Each number is 128 + 24 x the weight over its row's rms, rounded and kept within 0 to 255. Layers, rows and columns count from 0. Numbers have three digits each. The size before them is the row's rms in percent of the matrix's.

# layer 5 attention value, 96x96, rms 0.131, rows 0-95, columns 64-95
114:201090072147131116108141110125139132160095102120141156067123112108125130146164124130157145110152
134:144123148119122136113140102109130123112132144084150111192124144074147133165121142135140124153131
125:096129116128113099134150175112143163127133138109100180166134107131077135089080120139103117121162
119:125120076131155159159091114150117108102131110133130122122144136168103103110127132161135128105106
122:125161152104082113134127111136153086110159120135102123132110121158100121122165141111109132141074
112:124110130133097161124101157106127124126119104114120134133144117146117126100121133154070110100118
137:135124137104132173133128140102133143067078123104143105119131120142098134157120117116132147151131
100:187116110126175143122183159122131144123134115105130120086150123154129147136114129119118159118135
099:084141086138137152095131111126125087118128094159093116131066150135123139114103139079154066172141
119:133114121169067127126101169130135114133116141133148154161140084119115127090107102110139156140101
122:153117162121155146133103100113094116158126137154143133108136138127117135090098118083124084147148
120:107149142090097119107114098110138120141164117126166133171104143107125120167161105132125082133151
125:111099130127160120148128129138095137134102114149102137142152172131126135099075099123090112091159
122:129125134156129114136096142134159141144143097130108112146179125142163134160170109150132125112124
120:105141132131090136117166168120082103144117151167121139097110132103170125096133092101118120149143
128:155088140164148150167143131115129110140166145130121118135129062123147141084109103108134096108137
094:110149194125100116130069119133143143113128137121113164186125153111139108136123157156138153160091
108:113175132119070131139129093116144116106100107127110130141128115159067118145119134100124130123078
109:136108125083145091110178142141126135145182149143116131124108124082140137128104150129122122095175
125:113148106145157139165119139145141110063114147129134142156112159146131114133085139139157107111125
110:117133075097119143104149138127124134115147126104135119065154089151121146151120084116120159121113
131:101182113145111132108140105129117149155128136141121074113125150069120120158132139125126137117136
106:124146157097109151145097127114145122087083105119126112159128119155116122155099110120132146109087
120:128123118162119143141092163175163130113148113096163118115140131128120127085148127164091134117113
116:154123175143121135136129113131131116121143172106174147194136085095125118117139141145132089130130
120:111157139147171139132141145159125154099129107151112111158110186150166110134159139152144100116177
116:142097063099141113122185153151150118136146104116147129128123121124106131121129068126135079119129
140:154147090167114142150178128132117117166065134126159114111152095124148131126113083107147125132107
098:140107102148154115117133139140118125128166127123144138099158134128139135110170128185142112139175
115:176126149119139137149117110127140156094086128120113127156157121168112116153092142142144148102137
118:134101154142112104128128169142149125160087124137162136166104149070172112149149125159124137109134
124:152130157144145106143116098126110101144104139132125159122141089148117135097087150093118159104125
076:134129139137166163136146111104126117129107114060154136163148120142133116129151154144110139148110
078:130133059139192148106134145156153112122095167105152122117095146130116124098096125147155135122124
076:150169105121093105181135160123098117161092093166111137100127108099127147152116093115097097131115
087:102148118134107114164100150130155113156185130076167165135124132168155126133143189146146155118124
075:098115114117116134162152115124139136170107119183100090117168134146136125117094138141128150119156
088:131168127127162149104132138112111140151096108129159128095114093166085133148104100125149074139115
085:139115117104116127080123119120141131134107141172135112204158152090136140141106129109152101127159
086:127203066125146156132112133125113154158122153078115102104156138137107121119166146121142128118147
076:112117172081141144086124113157110153100147123142135108147108136120144128176128140106164128115139
081:106114084140141143134121143103118133130106153195126075142159123139133122131091121104128089104157
081:135105156111111124125124128111125112138085128081146126186154133115112125131174151128150105135130
076:109118076104146100129107172156124124113129149097129119141132153112114124094094151110141131113155
087:111140184152095107147122153139135136137195100109117125095108103153118131124121107120101111143111
087:134095140146094127131155149154122092098108092131136160130094122094132135068126163139102143139110
086:157130137116132117164131117122139100143121102103085164112102128093098136065157173123105154104123
077:154121149141132167141125131139133079131099137138101127143091137083104134103100126127091143131133
081:126082119136124113131145143147099130142154117148153092183123159056163134101078136128119161158127
089:118118083142138117125191111137119104097058109155142142131130144137178128163134103134105138112112
078:147099137114143154149130123144145135144121150154091098113101128101124129134133104129133167124137
081:129103129096095149124102134126100186160164129130137112105162086090091134112103174139139105151137
082:106135090138109127112107172143123122107148156146120175142118134141129120166118086169128136106139
098:147097179121094115137132125102084126086129109125141143135151110108099138109149137133095099152113
081:131171104137135139166115133148085114151098155102120102109107155109150128129150118129139102127154
090:122100118136145111118102126125090124071105152111143157143123155101099115131150125124147086134151
087:134102175096133125149149132112160123124113150120156132078108116120106129129119109171110119121112
082:155052146121117087118136143131117125120110130125124158127081146114122138084147106128140113141136
085:148139106120098146186128171123109123123137126089102132125178082131088128124117164156111110143155
078:124141081122166120161131166128126071106109116129128128148158125140126124115121125112128138102128
097:070132115122132106149107117119182139157147132112132098142139173133177126100123142108156150099131
079:136148133118122119178116137112157114172154112119119122109157122144094118068105134156123136141108
083:175118132142145121160124143127128109107132127115093104125119104132094148091162129104119104105155
083:115105081144148127142106117112144146128165133111128132110166103133090121067113189133147119132132
074:118153150147155175128123162144116096134142138126124130069128117131127124100128142096140162144127
090:114111091097141126144128108160108123124126080165108109165062110096166115128119145158130081116120
099:131136140116143137100147142149117114116122126164150111110152112140176117157139132156143102141111
088:087116143158104155102127169117110095121108170209100170118112111142112112106147129122141133106120
101:147104134116124170118117154118108134126119097097139125101166101120184118112110126127142081126104
095:132072142080132172098122143118124094130119107151110171124130102072174145113131137110119088108132
082:134107145148138153153103134141098111114131120131143161129099109136119116121126154139136160122158
105:116156133115150081120091109116169137172159126140073117132112158143101139147139105113157154134166
102:091153125121126152128133122155113118105107117189127130113099138094130126106145087117151175131110
103:132081126106163117135135078136126118088161101130099149131099129126134126107149129146187133149119
096:136146112139092117126133139151128152106121124152159073133096157071159137110115131151082125135115
092:132110117178128097132124101149140123109121087157127147147121135130134126116145098165170089140098
089:122081141151117148135150109168113125103109148067116089107164165089169122119133158124153117116125
101:130115126108143129155140166094119120134110174070108087102131114107126130128124129107158166113134
086:121151102131138131099136115126149167092138137127140116147136141117137131151115128104109107116139
097:123097171116183135118119113134089103118147121132098132100115110130099122092119178136125113128128
108:118171121130158143142112175126149110072117131112141160109075143057109122149111111140121096122118
105:139103121144115133144093093136106139118127137130107109115138142078164128087132091105131110130096
084:121099106098182151095091162120143105139130107152135168126103147141143139133120098115132126116136
102:112109144142141156136075135113108110143118110160079125139074098133153127101159136110142137164120
091:106113084118092140143130138133116148101107109111142094126134124080158114153095124132088073098101
088:099101120142138141182088138144129124108130132087107125151133130093134132131109124087185100088131
098:150149118131147106129108113141147160112127164131173155154105150123122131179098143137128116151115
081:135122129117151134126131143129124083146105171145157164113115138115105136160139088111126159144129
099:109150133137149144152142149134120099156119178145142146143057105135092119161118156118135180143152
099:110133145132152151083126125147135115112132111158091108128159161103113138110132134110122170146140
099:122082127186096129161094148134122115119094152152140137142128139142133142120200095076110154132108
088:145112102137119125103104110132112153107122125146117052126161153126149131122090104106127142170087
105:134138133177119072136119103118160165099140123110131127098136146128075134153167099142153142166114
091:131119099138083149117155142128121124149118107179139171118105099199146133097151110107098181138122
102:127153134121122143090180139139135108137145113139142164127130082142165128143128144150175111140148
097:115114165127108130134126100110145149130142147117096111138099130158121125084138149122152152108140